config.toml
n_layer = 22
head_dim = 64
rope_fraction = 1.0
qk_norm = false
bias = "none"
init_std_qkv = 0.0312
init_mimetic = 0.5
optimizer = "soap_variant"
lr = 0.00492
beta1 = 0.95
grad_clip = 1.0
warmup_steps = 200
seq_len = 256
Each number is 500 + 50 x the weight over its row's rms, rounded and kept within 0 to 999. Layers, rows and columns count from 0. Numbers have three digits each. The size before them is the row's rms in percent of the matrix's.

# o: layer 5 attention output (transposed), 256x256, rms 0.111, rows 100-127, columns 128-255
# v: layer 5 attention value, 256x256, rms 0.121, rows 101-127, columns 128-255
# q: layer 5 attention query, 256x256, rms 0.109, rows 128-152, columns 128-255
# k: layer 5 attention key, 256x256, rms 0.112, rows 128-152, columns 128-255
o100 099:459487550591473589497410520464407591555458436441498525506511477490527530478496516466482454565548425496488488499486475528566533557479522514563427480438476588429514456499597475493610530442406476414505579437492465536465549450439451456526535515501484485510498481485480571548577461446559578504513493421491414534605494380484502491502448469495532617524559479528439474452537533429396568522490
v101 109:514472451632534564394487454525436542599533426485481529510448420451493544447535470503528587538507456506476500621473482447445491535441524503536398512515528439483554504447484494631458558467536458448447510495457514423479498450463453480494476501504545458588602546429554440497530446536545460564540474422542467439540469565507420485474586505503526505525489484491557501525493529491404517497494
o101 096:569481444475560450505439529522476419515527560507549509454523499508531490496500437559437557477504437538541526460631530411477580532491511597439542488589455528472427464553517521438521464457596546519484503464475492520592444440594443500537550475438526551435369595548540462548497467473552497485533457480528463415546482452451514515477523525560519552481503455473616391459601452591458623503556
v102 107:538505473540488437533509477510533538475513461511495489501454487504493462483453525448497532567533564508529521511431497512531452517441515465485425457488476319451474453425432449564567448444509521578482569384467487482548576553388582423512486457473475504483544468441428480398483548470491486608497467444513527532598505603543514478586503436438544417449560558591531523483462480450534399414485
o102 102:509492452494542526571485580402449453448583496483488486498516497559460509438600548509529477571507366520531545513469598450535483444469426616500530538537490631476481484510480625476595532512425509544474494485576463474431527479488386472508520525526557515418447592492503501506429486481637485448477475534527508473532467455528521453445522547469530468433477519522485576603564460444520455533530
v103 104:527469501515503483519441506521459645558524469525526407510497516500519527548503523390383555526483549372492515462565491489511513443515512478439512474393504506456436459532541496598499500532491503530556484531560460484501454584569488510595525529495561402512460450554519460436495531507478521535529581443526411585542489500460455496658530505395542504603420532514547524519546380398596568498377
o103 101:487548467444528463476478437550503533493413485468440541480538516510519402501556469631483530491562506435529471582520510514443544540554520503526485484466565592420428557457478558458507468482496433541498477444518547470552618509473508517519582440470475547445514556511496444491512536500479508515526507471527551465494477460489515513418526524506522449571553467492357479518505503537575431508588
v104 095:531520443607468485495463591561545489461489478490587448521457466445580471409465510554538448485513583525518459546499435565480450475523560498508482474503527577550453474521453435537456537540517441389407481404532527514440456530445542476442478479522454494479464490535543518524588491520487519526563476470478531511633543545446414514500473496596493474485498485487447523500495486534556524502531
o104 091:531494560497607534468541477384436550543493513478446476510507510510609377478457555506411515562495496500454410521524452510492508411508496590521499473509478450459568510530467561449493497486477604505501533490487362492498571519496451499571542484506613471541530529475512543513330482494472402492522593495493498488513538380549460487495512443523523450462500503417549529436561529536433553504528
v105 110:432426511436500413519554588438454562519506461535495429481449552529461441434419509533510478382545522547496567430520430501441557528342494494528431471475497492450565463500570544428555511525543470545478548455508408554470536404533479542459479457454481532491511485457430489437461615519541568542524487616459478501492499499527580507529510523528536488573505558507500432558559526429533428423562
o105 099:596484505442526537429443490527561516511551465529564570534505516469436596442624498495539468541533602482490479483518553445543563533411631467535536527448473424496514510382505489511431415484472487542457464551552507546422520446510529453462521471532614553519573463502461532577488472505536421446464524503471453500523538498483420455444595539452548607503549454578497455454615518509425549497378
v106 098:502481470650555395487468504574421539541569478618508447579489436464553442571462512526465527538489491488506494548537517515435495554510471534400440568495538440497493467416537510408462508511520551513394496573460428498591463501579487576500520500488533499502547518474530554441518471519457505503451475507519577408482452529492542483428558502425492531518507486516550534540436486549499478637465
o106 096:487550566435500522578459445547476395470442524420489517527506408531457448399529511572426578473462578480510469472524576479509487485511442549493511480485468529466451528497428529520548508529566458501488539479502544480512514496516564431494532481545472532442352565524567583454532558479526511444499536368405486552602522524492497583584482482530413526531462464476478534430603408511434562614485
v107 106:518503395480419377542477499573544481462496458506527484497503457504536467513472481593447445532542575542469546503478498499521452538546488478413444492499454563536473524520459503477477498493408526441546515504491528464508476503538491526579467532404434439535509463533592490519504476590503567493504522512484538467534530508462478578460508489473503503488628560475456529443634551526506415407495
o107 101:473550535503500477517540467456476512608544450434562432571515534544477470546424443502564422519608491467542471540494498496544486403482521509563473524476462404517476571425490596503501469458459542486531573476624473571493448526412473499555520519451544542456540600554492551557468552464451463422491512520480592497442471435514422501489504443426595491558430455386466540491438499500451601465545
v108 105:474426487500464582504419398509576579387535511440567555484451446497599453462539511482472507535511516459512527483459503463449523499532495549475468465539452427543444511430483377456506420469594533503554524598568508543428499479471479554542485452530521472500548540494547537515503445614513428501505473478489520452491401445536515524602514504525579515588476488453556485622505489477583427516506
o108 098:540461465533565364588538534521530559520482411486461424489479449430588558501478504399549501572576513495538415470546415523393572618470595442391462533484482381351532478543483485555407495480550495464521465521399469535567543515542469514502454515521520516482451480618481491548560454483494464490542496494456457539492454548478413540447548533511482491524509507500484487447529574567450585472539
v109 106:531506527419493554498476428427511444565604415600491565505462440477523527501509601518536457462478467506483425437494485490469511541543536548452486520493501428500442444548439537475554584508609582503518535544490506496507479492518609466544479473484516492459467464599463566413478530482556561410531490508430488496342566499530482549457534610434488493491491517609496511597516401570478536474526
o109 097:479562475628553547475517619545475498539510545514551479525560471486475561491494482412478545510507549493534596391467545508574403564504494458428504489400564502422492549540529498440469491549479431524556563422431543464450536503426495546459551516496510435565539509473500476466494512479403406515481486495506547571554464582537459575467452541597519570485434514508387478418493603553453532495456
v110 096:522330513438563465483435514499539605456504558591549447480481547504417439572550469448534443446424496479485567487526451524525538445516509498509563535384531453562497528442420454437493475557502530642429493560477514559578411438547531495469521523465543431470513468454588502480490574451497464428498543496552550538408532505510526518505428469517505414470519464555531513453441446415474527520534
o110 095:493566563454524527495532523547522496464580411389551560477532444486492474429483470481533475610509470530448514474489480395500476518512423508530563479469544576400449525555476536547503491448447500466542530517566485419501487453496507452534509411498509444489493512531473534449563557551409581371480593512468484536550556499428364520523548533480534458498383535562297495544508481543549469480528
v111 111:504526428625532574492437490483430527486447588472481472547511473514480456528536468468525468600550456468465486528489576534529443625617510407474508510509441523511449472443485547476491469547601429532565512476483401476578521466480561522494398551590490487394487466442525439485490498427537402480384416425511466540583458451461536522454504506536555525404440543514522523432569477509493561585575
o111 098:516489429471436525530507511537487545578573508461524515532519579546439488525423500548518478537480527501565483489583323527507490503507421494534480527547470435478520433614518439487462562535510543437563505534556465508493526492467493535618578507404494434525513533435521532414484473465529534540457379533473595457444494536556475520561463598465415511476493565474468517578421497503391472632535
v112 096:418605526405564533494544468570545462434459541631495569488645512527578468488545607569534558567540495519364440501542561492499408485550491505466600487491544475501476451539505521540538464505501543543499515468498509538486458564461511518451569428490509424492516479582433535477543430501588495401477512470541461546501427489479464434522383428529514543385521515400417492513540489446580518420587
o112 093:544434560563489404473507492445465540497449498456448487493407526442484514485590489522443461468449611457464432532502381534491458650527529494466438550487428567504463512620446521534518535419499465435566524515516527488454531508568471474475471590599529502559525503392487430443500569474483523427580580591457513550409585544515519460435554561483532482508446464481525555545449498469350434523478
v113 104:509540560393525445512540649504423534520425471518463520519552557539532461504458427506588522535443500576402521548474467535570541504487573467543462622460467435590507456516482451604539421530482543512420551474568527602484583524482501511484506482426463550471537516490473510563538388653509455512496444399533584520496581579427517541437512541422500581484480462475583490571520426515471483443475
o113 097:505437511535441470552458522519497529534481510557457526476540452464436546419492466471465460480553463466473542500552430562526577458571559591492497314429512606490484548465475527464524490546592418495449504471476591475500473456505455550527465522574538517573447431439488522521504569508470534528443476456488475513528478503505547531497447501468470447450384534552375542503552533456417490503554
v114 101:487507556474520585553385640432470497483460286496490483476492509540439551527497513496570486517521528498494465348496577431480445479513480462459575475445513485485679489537414524524487477501492469538586587510498584523483545487521477507520451469584511515495471462448437419518548465481458478432498536494450516474499508470549464485559569478487483533525529502455524486541462498541517505443569
o114 099:476503494596506481494628543544495566535517519511485500532535407568476537509444543510486565554459488586505539569564419505446478524445380639490478576478439534493491453454466476519418416586571549456438481475488501490551424533514469463484511542574503507512501464508528473494548534487544459488522492509535514559453542481553587449479522513553496472510538457529469466537432449539635565488434
v115 105:485495535510469397497476500503521464524539483415557524649478501486523452506413562581452563561411408519502551474519512455386516393467476475535485521533506503505637538409424539580491545531533516427496593506555522519555531569523486534535417496404464608525537531507518485552517510505565570557540518585547514493471434560509502456589453579460473580609486526376497550453489497454472481457448
o115 102:471492342558536428493519496544518524446510506534435511331502533532563543470436453461571508524553524549543431556477527472551506543479615534512488555471485554439523494411518508580537467492460554530452485487472514545475478563452518589484502490490613491477451520511491488569494468401485441542497430431518490512549553451550448593484559423518412357511500440611574565565499528457409500446517
v116 094:505496449513466489453554476489519489441526476517436531518487524467583353550476455606481576578463551433560515590486540432548546507569491477550411389588563458530508547594546539441488504458449517486514478485500421459541534520455507547487562446508481495465538552521475525521596551554526460416489491443493579491530556542433490502557446540432529482489440485542549572515540486505539532482484
o116 094:573493505492451468555369477480553574404525489442540534530494473573540478448506471557581546479447476495460593435478497566486592490460466504562488496506402510514467528432563581546419519567437502444523492527421597540485483526509414522488515435553486466488496509422495478460564424492426529487478504448549465515500505410504485569461507452516406589452523491509533505481477540475499519489503
v117 099:541520521406551505577506582495445428527516518452512529515511423539448465461488466433503469514527478494466491484434484503470419445559650504469430435560472489571596519495495490435448506490566509509521530557428424585595511522563526539507526609399496474518435557470526473531475474371625553576529546634432473525457492470426395479491470465556460466454448501518451445408502446553502583575490
o117 091:427402553589473481447491465599534531495572540563410494496538488648450498487471460541529466525429481482448549444517478506544542480544556437538509469476503369533455514479558488496430491527500499589566485441579513495534505509571424457531589492532522558568594475508527520520533533515539457466563523547402537537659630503513455524450483534540418489491502507531431479577461502501503465460504
v118 115:507475475612458532508562495571451551449509389556551379356525550493474470562479529493482439466485521555519448411475437494446449517585568484408415582456518520545444595520391459568468573503486579471507567517516451514475513581605542510485542481494533416460548457550471558616454611405506468436517499467466446471487490542513501473511479478495504434473551513463515479551474497426501480505498
o118 107:484518534445525470417493536526473408507498597335427502560445500529553500503515479341470555435538542441537490426530494497434473511461523563551557473571473511489485476493622470447513587558452493494528532499535533504504522561464435579471568612514498525350390523534558503461582539563504500451478534555564564536523523529503501492495502607450517492443387546499449485411491492507460497446494
v119 099:485478589539481527493636574629570472473479449450511561455401615424449523477443520506506488465516507479523457329506633511539564554567481491469501480517388476517587430501562450475512525474599578545506538554426483412569501500556488461491420470468522495541462457477342565518503523513464489489533531515468442483604467588479512494517514540473499497497539613452546430510621576433576480496524
o119 098:466551470527572438470555510470464531462531503531495409540479628513541487611537534457509527515407582527529514572496541477532592500339480466509448560479453492466537475560401551532473482531433414524491438535644548515439501467439543461390441554597590440468514440529545489516519457494485464469471482509530554586493549535544453527461508515505545433473528489595469547579521516507539508604435
v120 100:552515541371485442451579546434566506451559501597427557524500466499551539452486436463483613436462563505505527499583481473493512497482511502518549480560524497551531451535517479406538556462619491419401493569544461487459390550523537541516471534484496487506496530479525570433418470505403565453558556481515552438516556566544448541498529503496543445547522536588502489462450584584383466517458
o120 097:530488543579492510450378540451530447517482587496512483466613497516483527555554488420553423429562433489498503578429588438432463472594491422401490507469486506501463554466555539536594517500563540434441523400501407478532646433514474497516564501518548473525631448456548512493471450567522461486375493498444473541459545493468536418483457431574517522503476501493502573459581534431576446493436
v121 097:491495520535529556474492510586458511512499531514509476467434468478577482438501525549589471592565456581558571464537457494465457567508463612517572584573438491481486458366534477570451535565475542543461487495603501552473480473501505536473418432535511454574482549573440577465551411349453506481648420530441512555531533436522487536444456530438464491455553509501491482408430532522523493407430
o121 097:516482531512475449513496449462492515461496526531450476470518561485506564436536444469479533463472493486466503500458510523458502503538428441464559430502457500465592488536471478485589428498577501469485509513481460515518511549479380528648435576583532381603474595538489570534418477603515504492430517445496536516473529554508508559584485525579520517521498471415540587524460440544397514523528
v122 095:523513552629457419544628488524511509555470409523599478464430479480503515424499493435514456430568619532512464399544567507535549480520508437457466534506537369395556478429504495504393510499541429525495507491469465578505404528516498501472456451499567494449527456582466544509505497532546529446526375392430465407468406461533553543540510483431516462474487601570579488483477568506583489467569
o122 093:479509541476510548476530462525500554533501468486488493487590557495567486541542533448462518477495539535554469494519517418537410390500514596467554518530543507462536512446470446464528459448616563498492484613534449465410574442521496466530573448620492480368480630459480450489478462500526458526456495529488442515506439629519487492424566546533487425465442524472463557443561444612525530556456
v123 113:529473510493481401499556456441509550492519499470455565402451538496307502556535575527505469495566507576541470516552476521429508461518501455470563511523576524437476530491466536442490518486505622520573587520474494481531518465514519495502463466492458616439494430417482506493428396450485551479564482495510534486533439472553447533521607509434426545422550522473500553460412554481464583453475
o123 101:508512553449550462546525588531541452530527479572528477513408494542599580519486539411484493597445451501516534502467560483611528503499460586492512516326543591500586520447559405481452518477622475585605402485562441450401479527508521493533524518519428457510551512498521493584509456400525466517533467561556374492515499478469567479503455558611492469496428418468523493554509461485567533556460
v124 105:548541415513413399533462542540519531559509467482409486528450532457543516536479500417506536477486498519538529553481598534493526455467524556473417519498432501588497479427557532486515562554532513485565565546384612488607515532494404464521579498488414526568551541576535495474450512510546478545555380550436439562496420467527435555452504537553498459491539501490464524450460466531486525448577
o124 097:456500434547576582490462558510547479488548450609518444450534565510509514550544500547490417492601462550519374440471443444512572460448401600517569505570534536404525498424466528439433466525472491559480483529458475525484497611519404449517511467456502525498601478433560573537565551479514564421465501474589589489523594581487457592503503439469520515565509499460383630621543498544431528571452
v125 099:484425467564512384528486500493442511403600471541588408515564499454514478503556470462483521454553462462422452561552572516522489595484467453488414489459413562476571528469484557460499498530594524444464515577504401469514419488490544452522628522555537575502444468442423486538534528530495504475452464581554506527510535466501505481549552555550493488636401522510503466566440457530468514440569
o125 096:495527425515488471567546445490525488479426467425432435474438383522506545484407453489531621495539481482586464441541503451468559486450598453578503522467567482545466672485486460520472481434477474472481538507552567476508506525580539557445470425429551495490481473509518512417436564512427513502505527433491408425514467544473475565511425474482544456436568481504418492441558498521465525454384
v126 106:575544486432523527484548456485571457501596410555508393482633505503494569507539403463579508410433445525479569449542442449500469523467534511446468498500462421421555491479580516464553456446566478500530500476443454517539532525471439477534482380472446468562535516444386451503486466519470478449506556455518514483582526488507402508513397402427461456530514456480442567442512566592471543526503
o126 100:588544457518464447528465569500525479608493514547515449517448544488478520504465532489468433541481543508385444514544521531556523463557343487470474439421478632476334432533607531507529465534423602542461496562577471588473417573463551458513494580559570509471496512575480503479462553570533439528487429484440470525454534608450482554535500534411474533490439495564553462481555498453581530493454
v127 102:576434556444550393448564533503468422545482464465500440497491475451541502565479482565443465577441467494542504447576497482558473493462543530458487514592508471526444542379472486495510555496420575445526524576490487511505547475578554526476479510586486515477513582511421574465484580457381521639540506521467476591517562538516613534476545492406484453514480521497594443488583564420523500517444
o127 096:415530480517505481459470509555455534528575517525591479478535488551516502460522463476566414412449514508505390511525574464491518523518561505536464531486564470522427531481430564478552585561506378611424570495479527501467554560525435395503475475574429446344487415529562503534505388587516497540454432438481478508543569472454450469559542543514515499526460535494473418541502403510467566480617
q128 088:569561444656476474553571435469517477488586494556526514509484484515543427447516580459521519567520554468569522532509461567591537447474463468528441417489512581372583537446529544475519468537509431511566462510475483528469424555460427497476599545597545485543456513432524500493569487390562600507514507482527513522509470528529535486481471525555555546556522463534503498406460556468516492529521
k128 072:442591485557443525529494527520498639513489597454520544495534405608493445461460500599472431500543529498495451500426398431543531502482610526526516567506461464595449479463577411515568493430615492514449433416531452452427521493499471469487563556488539548578549439443530415501453517595506462459514520530473468525468573432478495454527529514552476513500479592544579500594479503454505390474582
q129 087:472556507549442418475499497528487469531545537549490392492472521528488508543551632534515543488492587631486538490467443449617477489456473448417596427546506496477544606442544531532528534454510477468533473510509507498527499450429499456480518621423512497475581456495479567493549473492537489627471526542530521531593499423410530441456403403453498445521454469583494489509455480497488530615364
k129 081:555517407450595505449498531635486496479480560592515491510481506620488426602473522413499441510402481477533533486507418527542554485469548509481422454399517482479450437484562453449514544445506586488511503578545542517490529509529492413542489485545539426463539541456457537533375508440528420441462491490594439467469527459532462473438522510498498514468379494514492442462485516418626483486471
q130 097:458449424472523602560443426527462512501476508534518566470450488509321491557503473435501468525444471437545468439506498503485495526449482433552511443574474456499468451546523490484568483542554588493436455525562534501467497456475511459559542466469584394479565459492571540508525524520579412455453552443428548512552578575528442578394399535479500500475421477484496507518487442493632489454476
k130 089:548585546438538469445536460437491467473534450477385519509514465528603502383521499500563530536424471529438585601423481454389540527438504548533480549527516537566535490523472456492599385548556537538533512431498564532508566506460490514531526553552547524422546526396465522518520503485454484511461564448530525538522556608510456555504455541465546516516549566437483476464589512541526469549556
q131 077:536432529508449486425594480533517403505518536566537473522443587529554369553576461464503475434439517604439501531424513497521549524525540444445518501478446445558453538523626461454499484545510459503488438545549561556434457538501511446556482564475514606488597550509542484481472512489434453499441544571447529486404485457427437511444489492446478496431510550555428512578525482565495575511395
k131 080:501479459476500474444514510494426478466494526544513484484595445484478488486430573492547540420558501584553511557411530411502440504485560462424457506505534485458440423431502526535450528431449537461551376571494542564541493489454535462490397532480585518440539522543552492468330450554484506463564470498495502472519562527425524513521548547500556486532412471500481376532511435453539387534546
q132 102:409471393432492503511535491530575534488442476493544426606530522468455533477553519433379508571497512601498525614556538445412509449517496543511473555562457415442514479487539511489482521483455529356373610345550483418439504512444462468507552538459530468487493544456491440474554478486541518483484522566493438545394451426547524443510575474557441574502443519477460496521485449536506462524482
k132 096:461502503384402505462482485486586551495421451485483596445452535509513501445413458572469501507505466526517547405478465538453401562472493492509502484472471429495581450418467537608533485494584460513389500491492438492427483488523526351523511522506462549564527445409534577461491540467510534515527517446444545549592564606417545533453456431537551443526533533536543545485503503609573494433517
q133 083:569503522504480475451472481521491514465513506521457406406460467423528535539389531546519473542419519490562540656526583550514533486509436496431459558609542587462466512587554570425426466450586441548530473410474458565467518441455376458547474506524513549668438546449444539499443488480549452547539542468464491565588527524508550477485468519569522508585498504528453461472508565522474474494498
k133 084:523527427521545505596399592447566554483419506607482531568462531478542481453505454470458469563451481554460560390511545581547520488589445492538471520470513438513525547606490451455466475508478482481477535594561507517416504490466549444538468450457559520444422600500534470502522535536569519496531534464621513474381432603523485456493489473390507445481520464520541561449476495522507459576389
q134 089:463455431493513511516545511494443461522474439419520539506512589416370457512453483522487554507519547484570532440483471631492514512487500478462402484545565473467527461435516496600528499496405440599493528481448508575428465492443528485453422439581511514472550465516443502494549501442442482458477499609485511443534696547553515511480515562558492489525550517501504527459526475536497567487570
k134 090:523547491511554492443526535514607482637517541524449497535509508485579536542504451454442481518558559482548558547509504444407478540460525553513511483586406479571493456492553477489459456479433525511538527478497517507575534480494539508531544466414522682470445568622512420475500408557551531507476483419497456465507573581519442565505470534524529515550496473444529523514538577429510417421501
q135 087:496527371477503525511592515446518432515443466476564549510503414454491537489540549502409487577466558482563539444487501490486565515521535586482492429529458514535559433461522519520570459532422438491477463587492489505423480543474519536482513520507599476528411518555470479542531607450521544553577455556485488435464558527588472526509624465546555517443579625457482511586510517503450363511582
k135 082:448399484476450494505531516431469411453434485527571512587546504451484502386477495514481477550455452559489507449569591513459389534539496471521465487463482480539530660522460518495444507492427427547531512448573420505433488513433522522434572500597468559477532546481589457448581501519495501418443492501449502532483526494444484542472472528520472578417545561526480512509458509476543418501495
q136 093:472536437545534401462509559497460438480492486456534515455568432393544475487503460503474436515459593492504425549577478559523391551535400417515534468459492536483509551431565477523587560423524521460530544377517492510567571501562462553494543487512483517477605462447455519484528455502484439562591542414495486440574555458562559510448507469524414516511519510581552449547400581360565496537476
k136 088:471528430530542497469446521448641531518460576509507486466495542489506486438450479531512429416564545522506485478485523509531579472493500496409565459525532505492452523496527538467454438504588444525489555524371488508443551421536537548519602518443504509474494515652514445514474453471442353642512338464549473512547484483502512529477471459487505495394400423424439485465456538477471515529505
q137 096:542503459488385475510490507512462491469516541491444538587478559394561418500537468497353473420460535474482537514485510422525568487494509433454456509567413513563511418607571448495462482507408470444559472507584445415450531497445506566491549449506442553547521483544464552486501435509414476392494532498415483488520390490441517488434441480397511548393474570470491527562527461430553511563569
k137 088:566561542447493457439475512500497446462448548411536492505499430596401519532500471472471473471529477466450426455495450478496463573488558481464552535437532491474408549570394522418451539493477525471495543588587587616524399507532608507408476438506488453467489576507436469540370472537458441470496564388421540513421580510482494523514447490517531414546422441475519511515421477509534427556503
q138 095:492425492519481541528443495499510446548457579540464523550518544535567459412572389457533626541530381501504410584479474516507586499562376406495445602456546492437400437452506402542535449506429502535534496553539547513481568536521504554563462528566484566520523523417499489508470432473458440443498505580509442581532421481503524510535551555497538471499468542502479536515513522448514564511553
k138 090:594591665384513491527418462439512541458478479459512421491557536457447567478512389557453466511489478526474526498534489472444500524507546484461515307498490557507537447485483469522469460469503530487449500498506451465537556447566488493504479469361413561429513509580565530544542523488480542513530508451525516542550594553562581436488487432403488506517567530443495466500499393579460516548469
q139 099:495478520554487403478609449436495385447484509545517556517482512519479490623476494448534541530485472531490511411428589450420381514471469469547585519557466464536539513484487484532483411456545563513428500469413501463591462454500461509445503457459439470470573499594523504464466572452504420407500479527511640472496555382501466372542559464471475482367475493475507506556488468409475482510479
k139 097:450581515552486412457510403529463520526536427526432517456498509441560395486529534532459544499455495465508502487544515507508553549436531520510475466506523455518446496525522513523460464576488461514457482492442560489384553505430468484510595411489509474457479454547563531530560523610580542384549448573413472662472520519530468457520432578573548587463572533499528509469569556493552482462506
q140 110:552503476551450481495487482495511506502639525421470450519475483537504515513560459479512515509476507594464391493584443542554495506420442497531462481524563562450506546571467490466484556470464512433584537485473571527449468540495531462544485523532494541521596495545511487508564556505455512582498581547477504473489440464355506431486413511588468553570521607464516395430462437368501562467553
k140 106:529484503389545472585467438522501582474486522479534506545447499528427553513496504457475607480482588487492570494531452443448412491521432436487482418486488475522546527410436514514521525506521455554420553449434545537533508437452419498520466536536558537508532519519422514553459544554493521473436467433432622523584510498420443558462582503587523412416496572503453502495478483662418493480494
q141 106:543445505492394450487530363492416435523485458518473518489516496495551447505507439566513451452520496572445500494534543474518560558422469454497573418557504494585577395548531529565487461473553531506496470617471497653627454546438462458481502485487423546529358457514454385553559558551476445435563550487577513538435433516565520548528455439465521457517407552496461450546556433448416503585574
k141 096:537422491536428445501519517501483551520519516472463361516444521482461555369504435469383486482460503533510508527513573437435457446512495527451529532519509524416598448512530491475402532503435482459504559472548527481528602500413456518479489513448449471508451458452472470462539507446448588500461558513470543501412481505478513441473508528486516545441406587577379542599447461481579533554591
q142 098:440547450513515580530530537446558658440512524479506455492462449560498431509545470458489516456508493461525507448390470481503371421538578502482549602421416581450516550513461498433583402512472548497503452502426533565525507523611460399450523442569523566423431454476547529444431460487493420485458483502470495430507474493435458528455423482467405457598483459516524538492531498488529565507411
k142 097:384571641425483382456530565454556467571470465511584518522526494530539517492482534497563578508429528483518516570497466570440564550501459514478519488429536585513468495444506423517446548576470448615456476398431488492556544501448520507541537496453567512443578489404469464580431487510591499533495507546527477472455515385565491505519522510481427515515543496414533502495516562530410459485597
q143 102:491557455534493484545480384539370421538529559482496521573549524488543505519552457565493446440511561578417492474452526504543522555532536526498476496430545430410569474567465479475544484422449517545483571561502505387591477524456493462446442527586414427472476479594530474493580486515477433500535522477425496580452516433439411534489471442477546475493428518425530514525386469520519467510623
k143 102:535484432584513512487464572528542486562547491415419540426543412499431566516502557461519557507450456503543494483487502466550492528544540486504565507511592523531506447525547561523508460479528534553505549499486527373584551582644486487385418435525447501453551523510474473514561455407499502484500515589611557470508443463551520495425527525514517570481447520593534504486525417501540490465533
q144 096:520443505500627528543557592408470583583517587444480478459427500477548433362476532475477525633551483490516439427465437543495459499517469528482458461472511363438520424389549515405494491531507501516398537528484527522531435538469511498516515524582425487505562496452560551374498540588447398497518475410515644466449435517507565535500498449448457424510427447417477461452530487501492592486470
k144 102:413591584544490448589454513513549499513478598498565549507458433545576577458495491502504483469514595436499485584471507595481483467394472575495491474590358485461533468534457481487526461510423533493458486436478504445450608532549483527472477461515518510472500470480575454488475506576532505486494512518449519522540562413496448423556511502596460549507463551483448414529527456566505490484491
q145 100:478562540643458595535543479503653567422454493564497502446542526463473506498522451441489445504517573509569490493453438520478545484524478499596445492456466588504508530538513482539393468470533469497422501544493511477577532613542462539498469460498447500579547510461612537480504602499422452442478548537551484576488417522537553513576493488526477485442508521486523486527508540576573590567439
k145 102:501455449566541497519585533479500538474531531463499548531544367523561471519467447573505572417452487586465596463554502422476534581384503512456482549476467439557489421586549432521489537554602556505508517454470477406426565496464432584438483586538510483432545539478412519528413477435490492468420526488566498517558576470475453523454570523491488524493416420489550566552479465550541514500484
q146 102:509454495490487523504610398536484464463514455558559558477603543555527595519493555476539482449430623599458391511545491486504473575513559558446480510396583491606518390473534568547485502453413447498522531410515580527584461484488555584536554414516460539557377440429509485558401561562438489574491489488499459568497566494511415594469504411530485532441458520540479527493493500447530492512483
k146 108:487569417456463455501464545487526526580611582518493481467567425495641523457449518460444506512443527587419527476512538530547639475494510436511486498443596537452410536445415449546514439510510451503580513418480440513530527566537549474502575494518507370447453489580502486527530471379440492410522515497541612453469519487495438577417420509510534547478576471591448558564478479475543480417484
q147 098:520468500476502539538477512432452540509450482493454454519468448528489421572486445514487572475487444509515424415490558492461483537452502471457532506473611489536565434430498460449488513484601436471605413494470549495518555554553541512576479492442460472479485480420525519503396575492542448428494504528474408479488445465492446505399597497536492541598480550559513459438428493520530596489517
k147 106:470555546555457498442587564465538516532479404485455518435512534478530458518555515435488502489520546494486528511506530507557574478576437565500596496483526600517446565543418496509414508644513448505486365527465429529510555443456537539492425614455507515556417569472493496493561415503469478521428572409438537442478401533435529541520535489518596448461651578405463451495573594513512432502482
q148 096:487474521467545508476481458526643481595419564427486542464588476517504477546539617501456472513467425534457396512486477565473544500425504378453484520431558479530542501474562600387414453391580525610487438495515490502499522515517521539484521473491450554434533443433480440490535588570535542460516473501553544546521466474530525519536431408535511530507536579490481564442473459444482566462415
k148 100:459587479570417384416454413560512430501481418491574589453466512573525516464581503554498426519471497487446538463465516550504559501498504563439472383581466533489571434506489548562547439482504503512551534549490470466506412426488525599444485514486522450512471544501577455586417578451511498483564502512431528386464441527607431531441532490519565586435523508451470559454505482492468522396596
q149 096:469505481481572525511482506486472431453475444576537419447439426483555520432517536532550477525542535480563542518508389550560500400470471610512491560492478486547580480529570480502480456482546613558509479473353565455583464440524401550525439531566496529551517561496494442607516483639544476514465394482571469437493522540517473574473475391587548521630476585472487457516485497518508529422590
k149 097:476459502525509456478534481534514442529503565523514453482580544476428582563499454549512429483594514402497457474524544391483456501503490475433541562552571489520553445457524484488601544600379490581513500493562472438512545526477469429507428579542500459599513547502470442428512461438450532584447501549533547556557527510481504544579482541457518444493479472522499535492526506524478530578500
q150 097:499519486514627583487452578526542511540486553515503511506422524451477558531473578456597529484419479529595542459557518491465491543596494551436440521504469599496495582574506542501630486479530411521512506517457440603490516398531613484484501560435425479424525453507482425406509522529484479522570546430432556479527507452480497496424519544571413467425418455359509483538409523513525487539514
k150 098:477529610567488558572578556493410588361529463479473467488514525484616545480496418507512606498461549475460520492526482450591400508511510461499501527517495451463506541582435474491579575505477533533492626472533540537560571456508549469480411503504469412414584466462627454518516523516540493442410518601443481602585471555551511547497475564477486441539540540532416550537454534467416522470483
q151 109:468455454504416541404544400495554575437519488513481500495441544441478510519572498405475474500503492466520554661459524518419496523481550462527473506536594547503485551466453552529546483551522489570481494549587488492516559504554440468514524463478458459414553470438463549505496499575495584470488399499427520531562467536480522447572458446510443535556516454512517512535488443542476546333565
k151 105:477525540429529485486572492473398518541501422528480477571551559482542489557488431484434470404456540528553438473420455530481496474439476558469530578538483472470438495495502381505421626464517469522494441559451474497457426375493429523471504523554527425500474476567514531440485584411548512607441480386449552478520590490493475498539477530423540549525518519501560488458473544437394530474482
q152 095:428526500440555521436494549398523516483541499537421580511493451453476590429533505513544509496506501488517522529618443536513713409528498621422550515543480444499485594461483503435564492553486511513349469566498559453388488491498589524469452539527555507486447430456502479510612493542429427603567540453473509443486480605582523445548580488501492529506488493512515484457480394484503433537507
k152 096:461467462526411524483411493509458486515402563495527526522548474465502456448392550520443466446478446514591559500489487437482413519453474446573475584448556428491557418436523523500532399489545529440547466562553537469492601533540465422525571404513493563522514591460524517520492511538654563491454536474505557482393630512518448564495552528448451503460589503511404450489551584554529475460458